Each number is 500 + 50 x the weight over its row's rms, rounded and kept within 0 to 999. Layers, rows and columns count from 0. Numbers have three digits each. The size before them is the row's rms in percent of the matrix's.

# down: layer 9 MLP down (transposed), 1024x384, rms 0.0446, rows 843-866, columns 0-191
# gate: layer 9 MLP gate, 1024x384, rms 0.0349, rows 844-867, columns 0-191
# up: layer 9 MLP up, 1024x384, rms 0.0365, rows 844-867, columns 0-191
down843 106:463510479522457666508555425535425505497496495548586431555509487496505494495472575481500494433454428483426557558389544532551539521612429557509509438499559428497514496496495397522534560446468468537627488564579424541497388550549416478446465483556605506584546646502557483504432447511547401464390462573500472530515508516519489518444519556461632493578463429530604489565482551526619517506537481511410525560507426564402571476484545510513565505494521449483547472553517426481458520487475456573447446522528480556535532499552525565505568498452505493582502524477515454525523480453507520574
gate844 107:485466515513498498519507450549396490455392502469510542513530494548624453540515535558441489566509543466463597474374482538427572527461513533523505520500450548520495544513472547584454565549502534479535430604466461534485434510597387507514531466481585455511496523447449497603504527530527450557510452527497511550527467442536418463498522519571534519526469606533510469447558519596488402421484556514511446495570527474520552535519537466481494514495440522518594501526554538466480451636547451432504463423565559509503524461464444581481488523472513543500468558497481488568447496559479401430
up844 108:427562490486528501491515479607483535580413549518492517508468528607520577494524473431421555555492527521478576569432480567489432531489514442536447541453490557476623523436501557460412545477540504375481560502441490464520432531509509554453496416508534419483534496488491505489509440432440491556442514477457453547457463508516475599519474415494537532526555479598533516542590460441488516500480545461429494411558500490461564463403556456436500368522537507474437459473536439530451465478534577537532492514512559462507436470494533422569418601554677521502473512563480537569480436509493501566
down844 104:475456463517513392495462525573499558570617532544439489408493433496514515509525512520433480536581366527514565444547485461459529477432580486505489543418543491480434434512434515501515461477497476532565496434471482503478472501466528445529514494438468542482631555408528587444455493503458517439516483427511505491525510454502497546443519520606456472438446502472493504457386504521511378528476487540519517539499506443480555497548529497472519603478500476562451509543546458443479432440441560491512519435521578454469494435393490451394480528536439407567544361495465412503487464599482489468
gate845 103:486551433514503585457445501432582492514513420457458514502497421456458608511513487496457488539568507560488514509416416543481521547522534476416581449544512478501544510606464512446529530597455507566517557487605468615466375413464511514452545530553535460574498530570562420525486500514510456524541491558501545514446464452586504576465537400559423455452522456441493547416487586546507549479450516596619495515384562499455516474452517528518531547425426476454398587537479442573528425470553435591545503564496455509498519499565543558538511444499495538539463506465488489508403478571529547548
up845 103:438436518520512381498522519499492553579566485518460465483528604523503533497463452556512561474477558439512610567522457463525499520495501492560573458463550569604617625517490609486475541442466504475518512472468515459595468415539466531439598523427523540531656580462528545371417502524448409475502456481544545510391529515528444649488490505491383483628572548449454538505400544554478412492461535532449530551494471544545563481409504540545473417497495505492458452479438544531533481561533584468531578463429499497503431486469449555550525580471504531493535467509509490535496573505496456517
down845 095:505527463515445482368527496601466533495467441451444500482546424478406486481565527566558577456539521496529433446509454579444507486474475445476477558513504441478582557408445541419559531493501585498490490524552574621557501535444504491548478559470510554533594498498480361511540550536516537584569464403511499466539478536581520509606582505537539538496438515559501455494542494593603483479550388470521489525543512522477544408416559438445492497558509531485556503507430383491496322353412574543453499524542504530508494560451455572475551471503479464411398494491533532555452445473513494417
gate846 098:514481514496426401514533506479574588524492481595513479470471523556520425457477478509429465585520518519551387473486501585488447430434465511510434565552433452389499450579553486372541526517475516442464467543425611450452425406516503464572589471481468465514513570523491487592461483415416493486508522547491502523466516460480600523547468594493601496557479542559496503476500535503575553461490493536494562414421511462498505485577526562544481493470530514497575437525492461443599620538574475528550544530554515534483440555440510536462410592477483541549450478483525396588534460521387430441
up846 092:458435446486441581493525497601539544466520520477497555510626537411477476468434476570604491481508528493511450554515505545479482534473521450479486515547510458513539539555555556412427519544535568450374506588499578508523461500573502475480579454493562403604500546505468545454462530547491532440446464531531486574587554523499508537506382497554514543528582603577466500514537458511486573436544543534513553422459626554479455480508513505455523408489495489567546584504434595414579481539552395503428451546516490498498466585463522517504544520427468469506484455468456444496413508496476543504
down846 098:525598598433551444461477526436489421420588483520446473538584498490492524597532515487529450435423511522496532419460479516522461521482563493466421420506448430471425531555453449549437360516440412570485519465544450479559542563496456517533437519470532567494589495470487516499469522472471503551559472504532538489480549420484518515462491500425552469563399519392480471504554524549598454484534448523472496678468474430497446510585558484512426524495526384557494399489515526652471573509416502422571406510535524437508554469490487436507489529484576573493472601515439535536496495463541467503
gate847 100:486374516434554567401543540442529545468461464448561529495432503544441472491436406455416531510532544526506530523409535540538505555511550557496480548591433454486559482455494557533486490538528464525464456508464533508575537463462503422593506500425416526409557548513587513476496569460507476438466488551491562497489417459496491651551451495449438466531475488512546505430442489529515544465557451526450486606524444522462493491492552502585447499419621540531449532474578499510575493502488448510483506469522524545453541520458513510475476545431525548505385573533328530477526467421489530524
up847 105:524414555459545478517509477426588475553391513506365453460386521561463396459511437466388455484533482501462448377568536459509452443472540417435485570527490399420527519545528486496541472536555492499553453487393523531520535466487467553585552565531587505517563540477481425549464502479489534515524532483515624481511477407490559468490524431440437584432642434519542559504579550575458568470418495513529405541439611451452442521498485460501475516521523494459572438457453446533431510427480455512515523575506526549525537458507493439462467471518571498501503481443454458572608558458458623546
down847 103:507491479534512482527503458547474473452572563518419463549493527492589540425511498543437584521479495501472551546503503509530452484425367515457599568552472478507495538489554551536436477460421521557510538488450495419456468435396519573431606503441421423569530453469458406598445451495530478451556440506524454495525523544439532485537603430530514595504542540501591494516522497492525602510475483552545557614509543531454501471461552413476511418565536508502513441515501503522517492460490549631501423512414488519511464393476429513505509525564539465465485463479435498406477524593537490437
gate848 094:563446533548557412536492525503572480539480506512486508471513498604508519467395490481502409556506506413514485544459430421573460476403425482540541496525476493546524423577496502528440429489427609415465424542512512517547501502478430477459554456525580515392486479429555555492477464552527521513577448450440515609461453473422492511587476424474517520504529458464472572540502476533510504461500596494547619543425488537513542518583539520509534453408524497493487488556545501545447414513595512402515497521434555507538477559557599414477532541532467475611433514541394535468478568546434448398
up848 098:511526472449546574491547450513500547545469532499508546502457572447475434555459539499502370409425475528476458455429424511615423477522534598553365529530468472469519507546520515576466497486532602469517469506578435441419475556510492545478536446513501482489490531458443436477540387405517549533557564447507524523410488547587549527478517453467580506514460530552487436537477551483495518510470511434430423535511594499563464544522479581447544479423506534553475517484431536502540524431522487531439549400416485494588551540512511517412504492583543521513561543486522547515529511529402463581
down848 093:500505502550537450440478579517553448480486477469493540529518567509492476496442560524500554576556538375386532469482507526497542568447485472362528496438464580450472480515423417488490432457403475470423432520498378437579509529527442522554471498553469513476464523532521476575459633535547544425493459520496456565460520597528492558553536545577569521503514547553452545410512468452538492460527429499537572438579423515447389421516445491501526557522466444425509461515503446453500557538455442478513445580553541588501430524517577444625542526452548474470505437516447411402468506512485537448
gate849 089:486528514480506556556520502495550489607520448445408541495513473495435450501520476516484492478418467453482457534511484494525488559499550462429552512451426515524477568549529613499488471515435531419447628439482581638510441439466466440408475460467465557411412476557485507587429555539564473525513361542490480469493439497509533462503553436520542444563492543500611515594495445525506489472433502569494555441486607548441546519443565499496543524470534432521492513447557555499515459630429470496451527565527550529507565556479605506514536460539477480476395570514515444456473439498475493543
up849 105:540409490509506543454464453540488537491394584580561477530495542448519543469426574513487524574621498600384465487489519561536488513522508506496420574555502527479524396431578563526432541499565474507558567453521407518536461585528510639394424598542442393580565556515439553454553551412491429423500495463596485542568516469511430541551550539495581518540553503547416581460493616512485506478524438510516456573538471557498511550488484546577525555476542558471520502434538574446530502422469514601494531438442430497418431534517521532517514454455632504445515516536513539529459486488455472411
down849 094:440575582524532474553457518430549520552502524446426483454571458522532448523530533547514416399468434467439488513548461457490485595430501515538539503486477520557510492476430611509531474525420467477439553449448558640427529545438445445500549525491372455536501466613414484552489546506491460439524440469427509527511459490520466517501513409503582508464453457467489540524548535521435450579516455449405548531437555530474457490417531551482466487430558478547421478467501461519588451551465445505473471613575452493528477480533536509571471509578463501481462528515546512491612453481452523496
gate850 106:501533567410484580495530502496484493480436566507519512489486561551473574534509511515580455480563483438646404522487440483568404539469501536478562584505471552538513486529559408431433515561516452494462467479529484482553483473495439518436562406502460422512461497502413549466472452513452582558584558493545507533520516464539477473615450446474456404443545553497542552481521484494481451473467501556504429577507453557461448488461510606404535565485568457594550451479481581485526557480514549494528528446429584485641451501542536468475550420495529487559505533572508488418491533481560577424
up850 105:461550510506488544547431523513404583575455577499427447493479491498435496530521589522438468459556555500456441501565524524511450445475522475469463524389508484599518548461340537510512579519477522516512512488499545482461516472505504563441493492546493580568551555530557453456484555495489488520473494528466462528438500488474439555507432544549453501458458455444523487512474489444508502446517544496539500492512469503515447452487499635579529587540493449481440449530472422527409481481514491533512391554432369508534519446561470523502574580493521434556516424537451436571390583563529474650
down850 118:600511519530559475559465454492461503562472501475481511561521487432497441440470523465522451526516450498617478547485418506503534520557523580577498529480515534502457475478694523422492451513467541468427528544491462486561517472497472476452543472454457539500366441475444516385428458520431560566552468512548565487546547452531454546515573508449520538538563464529503574552462463517482501469558470482518417526569515550404461474442530508480394510471513514549514437476565447541496395508500539551434599448500514483488528537514541544472471431513510510512490600534525482519552501538506558578
gate851 097:484515481504505539509471539446549531468555494582528510486587503501563422623569465514493432407495581493564488570565548531487492514528491542479652452545543449516511578427508482537450580426486577432567595463495550499529509391469505464528508505466574501496587542560462514563454546501523450501501415486462555487424528508495497550518500502543407489467446603565613512486468574678463456448540553398492442563477527548479482452383533552515369527482573554436492454485561440498491490463548524457442514537477470548447511595417519494607555507535566500549466402492480592504542517536453590547
up851 113:546559552411483519497453492522461549509547580583499411442559517486504482531537456467399465456461575491573437556455507410524448476423468433498497519443503576401501547396547481517542580425485479385551449495461437504561582526449425461514414515477454541479494578410556475531564554457523533517549394471501589470466518516465563504530550561484481559464546535506526554520420470550456532508430448437487436511529554491545573530426479556423454473572511566424546451502589428477456536459545553518476546616535534584464471520491462412540536508531566537557565437490550511448540559483498606528
down851 099:454573489516521519486460494498401456520544434515513487415483542432481475581576501565559513590577475463486499524572510476553464429449560465503454558448521509448546480504467529516484548563478371444514427539412495514439518477636434532507518561515436538441493503432491504489389538472539476521444596495573540481472548457540542480537533426601576484516501436427417501454575385451530466549430471600527504466515424467598429486535491513499528511435532479497477493583383456432586649502427480462510526488570447667470513496537554475447571501563530539472539439510536511426497486505547555511
gate852 103:489536450548516512438553449526468487556549458485531533481448506527469380450418484590489551462534497504538473541559523524584506530490567538521470468534595523515530569512469497442485453578584577491579487571513453464492500513612516426575465441394411551437568498521458465502510511459592434456536499625409510459492432544457484487495506486492581471569493438348555569570455492488536487530452503572569562530531523468450536472518441562581496471514538505511479511497522395427590415603552516456514510475553631501614536514464505506397494471524533524493501494480419437472504485501440544531
up852 096:445453449485515586632489523444587518515527554522499536535435556589501445505492513484507464490429459530418440414548492479528578491578534476579398419498536534476507508639447433539526384436468528527524478519538550440536538500469550541504451528528488558571554587549437539582537471605539468536543566539418431528466463653478421422486532515447491431377429497533548484463489517488465496527462503476496423481499477535505471398444471535491495549529471485461488555526439591448560483533453557474482538547537582596640576542437539444587512498501420516560553527442432514421573449466432522560
down852 098:565537536494529557545453555453484434477432385504532511466528523398487607488532447487467489493468565546481404518470487492421504544447530477440535498434475481566438481551469582528513550568397529506470567532539459499481480524509448425550506491450537550528443477450511513546434501558447571481594530424504493486464479522508532442418488411500425547566557509567453511502522492402529464476512486478409539445451539488498378545627543509455501550445473564466452398500434484545496615414480449532470506518448499482496489479418573486538439565544494487488483495466560431541511529495444451543
gate853 100:440523492495545464475519541561456437532431488535531451471444503535418599541549544447476521435503468538471517589588457473494554445501499436448513508518514496602464456429480472451557517560504491494526480592484527421460435509477460468521474419475422538486517535477457477459541485456551485606526576473508505500423487427478440541499510468532520418472487475475576475590445481499525458522468449500514486515597534556480478545528430545536437555522489521512401477530554456447536513517408483430451527539492503680578404549439422554568547516558514488539486514490455593533541511495423503535
up853 095:515490472456519444470498474544501459447566454477551497596515472496470575481474512510573420516442533528478456476544550591523523503522450455466455537476440443525509460431528431536559453463445622498484497395559534538566489438459492517486467603567574546548562621365514503494461511495567489557486460475465572464514479577430477572491564414417410523474456544471511505518538557556531466504438454547446524514475461454465503566480528493535541479509502493528571472518477491580494448418481506518480517390459427435447522546494547521493409342480591476418528520564582390486511502508452516439
down853 103:541530500469393476486494491389471583445494463533536511547344449456469553554525460485558549445492476585497492524478457498587577485428551550567533480462502472501526545466692479520471552481501438484479494492492478532546488521477491465466410437560463488522507499483566442472426407482493558521440502485389482493496500518525526464533453456478528462460513417509490507546578479544444521437404469482463534462475468531518426441404562559488431454465487577457429404420427534482558478485417473514476564582536483428531507566512395522509467515558496479570541540420497472478472488538512464452
gate854 108:488532513447465594431433494520523490484547443532507481547542563486547451442399441510521453540585542558515615531504440531505523443495602402511510487437573543521530422484458492471437544539561413486330526521479459411512482405441558442532540427501505508495567555451586345480415546577489446510454478514506450493464507554487509583457469428451457516539546527441535502561442535564479469455466509472494513394429465518449518391478471460479498438512489557561483478591553468459563465573507552439526498554548531556596487509462467456519495479530428495479506488427452487407558534555505514469
up854 096:462422533581553527532521493532458562677480436525519441524466568519474620471421498503525488564480471496558467502482437489420580531507475389483504478419536499446590545450477592534457568531533516571406460482515496542415481519447465480487541545580516480557517487474587494491411525512435394562478523492523523485403419513555435484530514427428458424558486505514527501513506541516476511421503515525487531556507469499513504546421494461562485500470357531539409454550482499454553392483489513433512490392584538429446514507521522578442471427515428515490482497537489405481446527555545511500
down854 088:502537509476541466523556552443501533416420546450465498490479529498524496545534534586485539483464449446404440545468510442546443554528513530483485542526444486502374506517577466475519433383459582362611550525454533505525509548591491578540477469497487519471388502475419547565494484455493633479471572537490539497625458542399523421554490509546476487469486569597540536443560520450510496548544501502510481552512551569582487408599599509450500517561591547519509535488523506587503555429505414562452577582505465533406481551572472518558531518477537554508418522490445580576583500410554453492
gate855 099:476492493458553487563496392531461471469531418578469443478445414565525545496491602498384489422509485591563500538415512485547533536546436493553541507528524569483512529444573502527476499542518588458481541570483488489553462429462545417474440487470417598418456578444472471535460625498485531473473485501464469459572572520462436523517492581511465541484484570509561499542467422521449504548449507463503401522457527458496490491506460468560521449524501614383413477483469530482445518540554545542430597507487480584515500454481492518525569451539477451633505516473471458526508487600504519479
up855 100:537497425436558507503575514451571431482479543458493535482492547548489507666458548498532591490399500431513577548523426469490566503479493447453539519469405519533549509460452578586495536433485483485499440559489461450397553567547515545616431487508525586559458377596461540556506479460514456521582594555517536410438515488555543488516544494602500475518513441374493590429492565485480399513348501517435545552456467586472442529518515521508432530528515472559445487492507445547402558448515596428510515577498414510464432430470461533477388405570480507429557497513546525477558573470537472533
down855 106:505589597543459477485439577514499469584465488516447506547491412575504556520464507528495449467506563437500504457530461508585378442545486477566460510529479518523513526510595481373553518436496498545473458542541508585510495556543541538437432426520467563462480557489469527505547577417523455528574501493547489442515426567464470564589523522508480492498469533408426489567425475486417484510508381557432532521558563417500449544460499438489473454517470595505482445521503474452482444574547473536520395497437415473556577494504558479502455509495561586445527502483482535556571554426637549431
gate856 102:460434546505514464511467387506434516526502526496454543488539448481503497424504419489445506475503456570358521559557566472434491552571459393535511479488568481513500531471540459494413554434455424460477464557559523543577479420442434524484516452533576549529538618507494511455531528471469416470452452458455520574555450519499442547524537522544469564577487469455549525383454525538521558488562539572536568500479524569502498430490520494519475474548449536504497492554500446524403486458495478557477438387501466497541541536487510474528521486450529434562447413392546415443588433424486432482
up856 095:491521539556525525522447512490504477567499521476530554493425430468561539472544508474491521439517559544470408502470483523564501485527532470508513662459486460475596529572529488566495496565437459508503511474524464522569560540580482484494639476474532479532557579492474609440533503526409411406500475489512488544524523548486543518556524553505564466555571548555508488447498501531479434483493396629562489559381447450562506487441570492536443533525500577452416497450550505443459551628451535617406455374491553554488467509476429565553518517525497542489512514425527498544507463497468447519
down856 103:468527391465596482551520521560486524476602526499473472547497480495514541459507535527410514460433509405473521546480497424429550536506525473529544416432490538458477409463487522584484465502465464458531505552421437503404532438457475547493493404490447533386486434503438437483473401440544570415554433502553469554491449534512473441494468614507469515520533526448461577540559448393505598611425626507487507507496432563474529439536492545532529454540553458537520444541552537497476361451465516491442518501502512445501584474522405495522450495498463457543453521580498519464546512487523437580
gate857 113:423503515458439475602601448486524582575500477465464506523558481559410495471468393532547429543470461451469516563475482544532466570372429485438524383543426469537530478555599501516474482556540461547519425532514586464469448571510424464513413502448523447481514539536448495531553510534494401482376521483616428513499592462475411528501495510627510490531567442472533503518561520546540503601508542498496503503411428511500626526516520519477440474519482413530530519583562604491489455544470533400499472490503591587477578533474482513531494534485418581474453500459401519520468451529510507498
up857 107:482491575547546494587466610565601554475443597500452464422552497592525503486482605525417497455545364498534570559613461464475569509527528484559510586600510538442447445547485507438506612561642530549469436510479476483566535469573525580516503509524522494503529431469557571510509517584466421468420534540522500503554502501513604522521498465460468524576453506439482533438550471513598632439480520490488562561468536470467533461483389523457364524472520499556509405449449527506451508600461443522451553590517460439545499458446528543504492462413585507523570551532550513488491544527440517515
down857 105:474488465552445502437530426495476497517484487489549531560498542488525564458516480487445514542547568471512462513493465486552489480444481506438546489470472497567549516538631458523457492498439475508504534481467530496530498503496463450468498533558472487472470455513522467485538599520500502481504525509533537506538527458463497497498567485548483551525497281532507487527571507565519431551493502476497509443518501525538994530493512532467540537490506374540478511527569509496521615465534538480507541473473544580520479499575543482498531454547488500532513469508511549533533435502576492489
gate858 091:538474550486516532437463529486465552411599486416496555450536496485515481517469489522436422539549471434452471514552405460541620561535522494538568457497575474534526439497427467587507531510556568489461511534425407612561552428478532530401563536580496418515358518649532440579451463537603563568489428525498516581542486456600436471541493548380458474554499521621418501469527551558431471413529438486517468526466475503477491518431547398432568533473493459536432537480511615449484542582554473468573507524529432590489504522460534424466557445480479512528493468550537527449510538437425532502
up858 106:472552472581496470525527474475506491487414520533547471549530470416480565534437504421388524587601520503491521520562462540503539482548527424504544478511478403415471376488443534498527549479500470479512535523450569498504509469517529509531654590370517539526491473584466480500477477474481508558540394493487478496484491497457485531461456430605451437566487482604547572510464503491485568474572531501468525513491503487485554508562511389460611476533536486609479524482456508505442529445455497360585529512479456599552473418516501418526478513560421501525498442448503513491587445479488565518
down858 094:444498578495466511601553484485514525495431453546495484433520517511463464502523481547581527500526530525519531509439463411503459435560435538466496498541544485476446548433441523463450459470500474454475511536429505455466457465575427469592500495516427599416507525366439550521545529600490428439530514446503517512516506563451539637548532472534551468492578566420501497545555498500511561462419609480495526483535431473534488427437404613473448488491483630487536458464431393533508587537484544455493550446412577557532550497569509539557508534503510478454497506458522550441482446587495419482
gate859 103:445461547525403447488492484611439510474411486469563405560476499519534567482487444460505467549519530518543439529461431541512504386508480556501592445412521556463565447551495395463529455552467557434518543526461568494483454509528450448473500554480465495571531571499538416527473488486457531574467632500509456486519565532472599596485546482517362519566498495604433453500466478593481471508462554481447574503432500423519438530568464532487486506530523555567584426467536543455464462477461440509425515463473520542506491560568469549542542464544521557530494549494534512454488509455537414537
up859 105:489530583476618411579587482527570508588527492489503435511546444517466603513502448491475461427539522572449606534517502521439442512481506489424454433443561520516531458520491487454503512434496542566403496497524488485467550459530581394430535453506530551633505549498512425494553528526590458456512556450591560605460390554523564390472400502450517575522523528591473472526552467482529547454514532452471525510493508576494500630451480523493497494507443570456553482447466447538368414528473534478483430447620502533528483552598434536488521496526448474509421462474558465498522505466570541465
down859 109:492520546556558463566486504472465510525471537522547501516516459452483541419516522535558512514461490489511574524453457515496615416481447464450468474517525453530493496533462618477485542489472535476542474443497474596510410467515463454579408431509472468405554479528507569543522507504560417490553528522453462511472492461511435541616494430540512464483553518504534528449439530410526484562446552546441488452488511444468553510531550436462505521516613362479488492612436462522558580477483405449491467504462445531564543480500545472426388514538497552463448503422474574465431600468488568462
gate860 096:525424462515482495469579511594497590598430543456494498434590499425538453516406497506489476566533543455375531522427529574408365493486480477468520524566497512508523444477514487405532596473536506577416450587558503511415477501469506463476512505447442489490452494513459510455533502504532474517500420466435468488524548481502536531444467486557476527574472466564478428496462485496457478409495486510455579400478575459572535462647453527442473533472436565533510597540563516439551496491417386473546484596516554472521465607502495549507412553504464460472401557518483515521443530481473551434
up860 093:587430535557573490464438455431383500433465493564535445596514471488561448560478587384445519467505467547492430548497469436450460496530467457529506538474488439511463510516618550524484539426501499549584499468505540471574478400421438548514479561503496519496470428583463508618560495474483482486483637476611538557551504483461463486512570426481531544500569515452454577461459497580404447473500504481558433585514567563476415529524465570420559545518572558549466487513457546436506456475493503552505498561505547444451510523482468521524494449471536505495536627510509469435476499521433399553
down860 085:512504417494415442538593614542557496508544548452493552431604515442552400540487532606523456483538467448410541533471501563462445468467535538488564483562513475519516548454382520479493500536462526466346386469605509425461517574535512444465497491458444469524437526547511511491551559487534441471527497446442493481473528502541493567521478521600474565478454442558549496439486575453419540434416449508511505386448541417545620492578499468428472532397475447516512527488506513471452601504513423448488540558544459561513532581582526529500484541552439503505501472479582463505453491526481561432
gate861 098:454518384493540452450465538581489513453537535458500527463554443570518387537585423511583362545421506506448473572420454506566477392619534528512440503479529471432430575576528567611507536634476493499545547550464583474516471491522457542519537483507507547423518519493485474502487470517432583495488516481559478509513492470453541467514598516417483487483556513531555494474554410538616598490500494436485435519495508448519460568536512506524575467544529468448458463467561484443490463518479536459486520552426431456491522507392596556472513538482509506462515502572434558546505508484526564523
up861 088:552498522517446474572463574464491495455458502477594458495489571397521508514492565541407528510514536485510535608558479444550475556476559348482533558445483558545533416522463488492519518578458453406456447523526485583439531451431557587479555641526463541552498444481518487563528492460418390498555553506471467496527502510508485477379498548522470578645565446448455517493504564498472444530493520569510621547497500497566519502564479589497442499478511522463477474428471597531514485571541510472475550517475519525500501510526492491477525523504477511496624468666514511544515588495518417467
down861 097:412524490550541503470538472489538538522476460433375612482567479565408487435469515426481487514466460514439494445526536482550511525465535568410501445592483511512521540475622509425498466453586551559503463435420485408548432535448485509465458546474614470562487463520484510457462575461612598494522574488502442472443491512487453545589449503423442452508435527547504513532436545526491587472485410434479476479476462505497522505444546479441433496498492372602471534574539505525474503437589443459535407471500444396561491443588475539489472459434533392497466477479444478430457474441510571461
gate862 107:494551511480546432498467485463523479485512463421493542502519458515614520501456490494469553583550522434508538483444437465527540573511587552537523408508492496504570552523482487488577489459561533583533541417522493567405447439459515547532502474510525412499507518437501598444442501543489540523445506391450480491567490529434500586517548505440503490531478486466387486575486529463511411410465525333557576493565534488461463473568590545479486528543517516463444579473415542553448531489568551439426539436509516533605470439454501481430548437498649550499540551566565472413539539604561477469
up862 098:481457457496552402549435505489560469536507411471457470427534487512479588607374523451476455432524453499508523458515442432586472481549511526512533602468611442594600527522485431535490575536549473516427395481434548533528469525528443512517591482530511424480610517548550519576478498535518590518576563491504617474419537446511487593515497467542418480520461372510483529444553484515475514510427444568595504482472484463464525547407528533448517464505436521535411430515499454456474589466509557478511448524517540553552483498569469467397501449488532581494499449418523470450473464471523442508
down862 107:456474494579533479490521509594498427432549512533601509493538588530589469446492424547590535526488477475488449506506441454546424507461566537555441449512415509493482478493468484462512481506500506552571541498535507512445495462494478441454434462437605555511548500487464553433537597549516471365458473470520492507487554555607573448496448493434480519433625457477540378469511534509388482484581559512451547560501546607489364468476481502447550505525545480528592501487510516473550611474518585519450490601511454612438550510481546499541416478490482520436509440555458474519493491424447438545
gate863 097:571481467510456572506594445435550522480481564446529616488459452526481406506617492475500559509515570538475493428486514532526448488518544509551476506535448469538443442451519508584585515457501525519545507532475542500547507483463454572488589477482485456435549432489540540589587472519534594514545498538383567503464473454531548467500418533556556408462457537434482431449475528531466544569434456518447419511533573433478494513462550523551460457421543535504496506466460542471473584502544508435541509433512518478543493492533520512437615523516536459518442543524434594510516512473490505593
up863 093:566423406361435470566490582498466580465494521532547581554511416460493501514517487479517481429451589536555406539571466531455408512517480555454525504512558484426567495603580479563515457446509530467521578484485488494464518498428434567503496537453464464460497565493553537541534451503453520530514498489524506538546506444486536500534368527510525426440531498481492438416490433496443483463496442586527528469442507464488486542567422598442609589548616571502520477449462605538591473481553471543404500462476498472475499512360475458504596525491539484535487543422435557539454549517468427428
down863 094:491407561516440553511502445467574487498562491461531482517460513561507514605474458397530567426551520554512527427412453493579548517428527521552428530426524548466500518434555559542444569487477606596417491474552559529525452434489477445531548448560485430548507428506398469529494546536539496455513505467445584544548490425534496531410495483459568485515497473538490500510486545504612506486427567476440400514477530517476478468459503532428466550453507432509484553586615489469446511471449468491512458422488428503525532517569551498385482359562443501477528514594500585508571516468498507473
gate864 102:542511490463539380493573491507556536535575531509448496538445479474503475478467544561585487552552546468510486547523552533475520547545520572459456525532497478511512454474601476589527456448487527509438504447496509456534473499460569479519507545481483516531402552571546550460473498492509471439493539440513636462444460546455540568494444471483445368421472636551581531518511455455468532453501389509448421590496517562511437467512513496453444506581504548577586551493528525459490514495402516554533484411585474431399395521540580528408480588423576450513492494507495497487500496533532547465
up864 100:565547484405503487485522491528468515484478554600533596516478480450482454481580466515410561483472504462423468528475540480491563493522464491511375503529472499534496326460517504588539486585474497573566549458553401491392475480408451468383479459550534556483457478533486391522451407395534426504500500428560579527513404590460458342425523541415532480411457520448528455546526466518554509496471468508446492579412515435516498439514488555553442492530495497450461564481505444450498465451529458464468480620435538532486505442510503538572521579471520537517483598528537571608499512464500467501
down864 107:531539502528440462536524459442522554489472488517472415507432474525534444591487516456595417523574549463532493480456503610382467462434466448437519499544526560516417547473343516450579517463514493512546478473556535617507581522555550511491485468533474517365601445472418497462574508528508374480553482540481469522485546408481485521500418500415473600475438522406467562469488619483546502452503572566606499516587502477482561521464534555479426482423529534555461436542474424543515530491523519498514519481536467456545498517553514442505505454498521448428442508563597560488416481510502538519
gate865 104:416523479507455542519448463467548565556555521513479432467436515518461560578503512475547486460567486517525493439457545564467478551454538472444512566562446489514483488528576591490437539530484539524504473454440505524478527513505429440466587464520516417514538498464571605552514401521423479467521537541514544522452531453501522552552449514529492460548499479571491372435540429464522487497477477514553483509373530487506500531510455481465634490459584478461411460483559537548552555471622535545459562495558486498437512362473550497518436492493409470466484504471508540512510459421442513466
up865 097:476522491575524624501506479507538536546494474499530573530541518482509454483555389531550466509438511477447489480540554465582538579445438494579509486489442438491518499497491628535486449402547521511432465499491613453434453431479569558461477540617570497445456446582530620488539414519565552473513471500450578532404444554463515468446434512489573570471580502454478508518494518519430548501487428466572460547554411495612490500466565523508497494434465505591468588519503415437492524440469540493528562382415531505487562476480482464467430483550497549476508596494460448492593540542502496624
down865 102:439433467492456553449455514525542535492509603471522455607531418444530514471459503521537460478455498559472493512517474508359538548607483508545492555504550509572559417480617469539493521508469540520541467461512504454471532476519464544484491473445520528485468552554574469540468546401522495492541487498451543451498505510445451471377498558445381438488427491503444441562456480490409540489448513450406571491452558505554364523555530454467456534616434505565558479537512490504455527562447546514482510439522418504482507579494444546493456576442550537472433500546535516506570557475507546453
gate866 101:389486468524587527545414483492481484527437398456505548524501514525433566514514528461546454572513550513617528465463472540504584524540488366487452486397546515528523484589470548536461595489428489494419462465499497473550555574531513501536446487504482571489506362497488579567547491513579449507466481473540459457436514462572463553556488441529492471505493467503469480601488502549496433525472504546495445565467497522415532457385523517504523481457475455513456515568481569538544507472530509484461453636424479459569542415419456552556490410485483563471488522556457515519533474525502521518
up866 109:496456522469522445570393457487503464430499428474504524518513502511425508504535648424554433540531478528544499537531563507498582503494565436473406507492437508463538380489537538614529462557539514485548490389491632455552568511507474463466395526530442523541518443445498528538522491499553528551448540528561626547535512457526443485426475545440471455427433430523547472499455471580545443589471402629507477481516519468466571462418467540565513449417608450548455522416495456421461544537498503452377475547469494524450549457491494538513550373482538519491513521546510454478528501543532505404
down866 096:523492489425591505562537515515529455490526554520474433574445453511564458490582545455400492508441571508408451451507458441568561472459513391474437525497396512445462456459629497554471468477550449491573552446558521512420381476563468486403444533461538506534567463531463481363528498567475588507443586415570525442569595469452449554463462553457452456514554566498510557482444462540520440510503504506405467517537472452549583512570509469441517496539511473541521549500494524464477719509568538484437557493503475524465438595491513533529611501502587554606457521500590471503469512520418424475
gate867 105:489477467558482508467438597436569614478511497497528582498560508558539469477508512486551491546437483571428432537520620534595491506469479457507524500537474515516584428557435535496515510428444627515405415518546605472533524417469404491513590516485501455519585515498481463571491458480509503504545478465549505416486505486441524479429485547623499489457544546494476489506461522476488546537510470525550520454501503474574450560528488516520527477509524462546494513571469545463583509382503551463515451487462470551540439538479430531449490576473590577536515403433436486462571544484489564623
up867 101:446472497406479450457477478452509470515430572452512544448531460463523473484584503491513489560463494557511434592451520490555458532348465503427500501467489505447513456500534509564530543473468590519518472440500585585532558434351444443536512470532498470464459560558473458557568428540474384523525543595497489422441516507502510486478421528466444492523507497517527601468504507479493481528449438553491501524476563467538550534468530577571528602470552520548458568506560547480562483456499373520522499468475415522481505553463477465514506470498542562502468467459501591594522515497530594516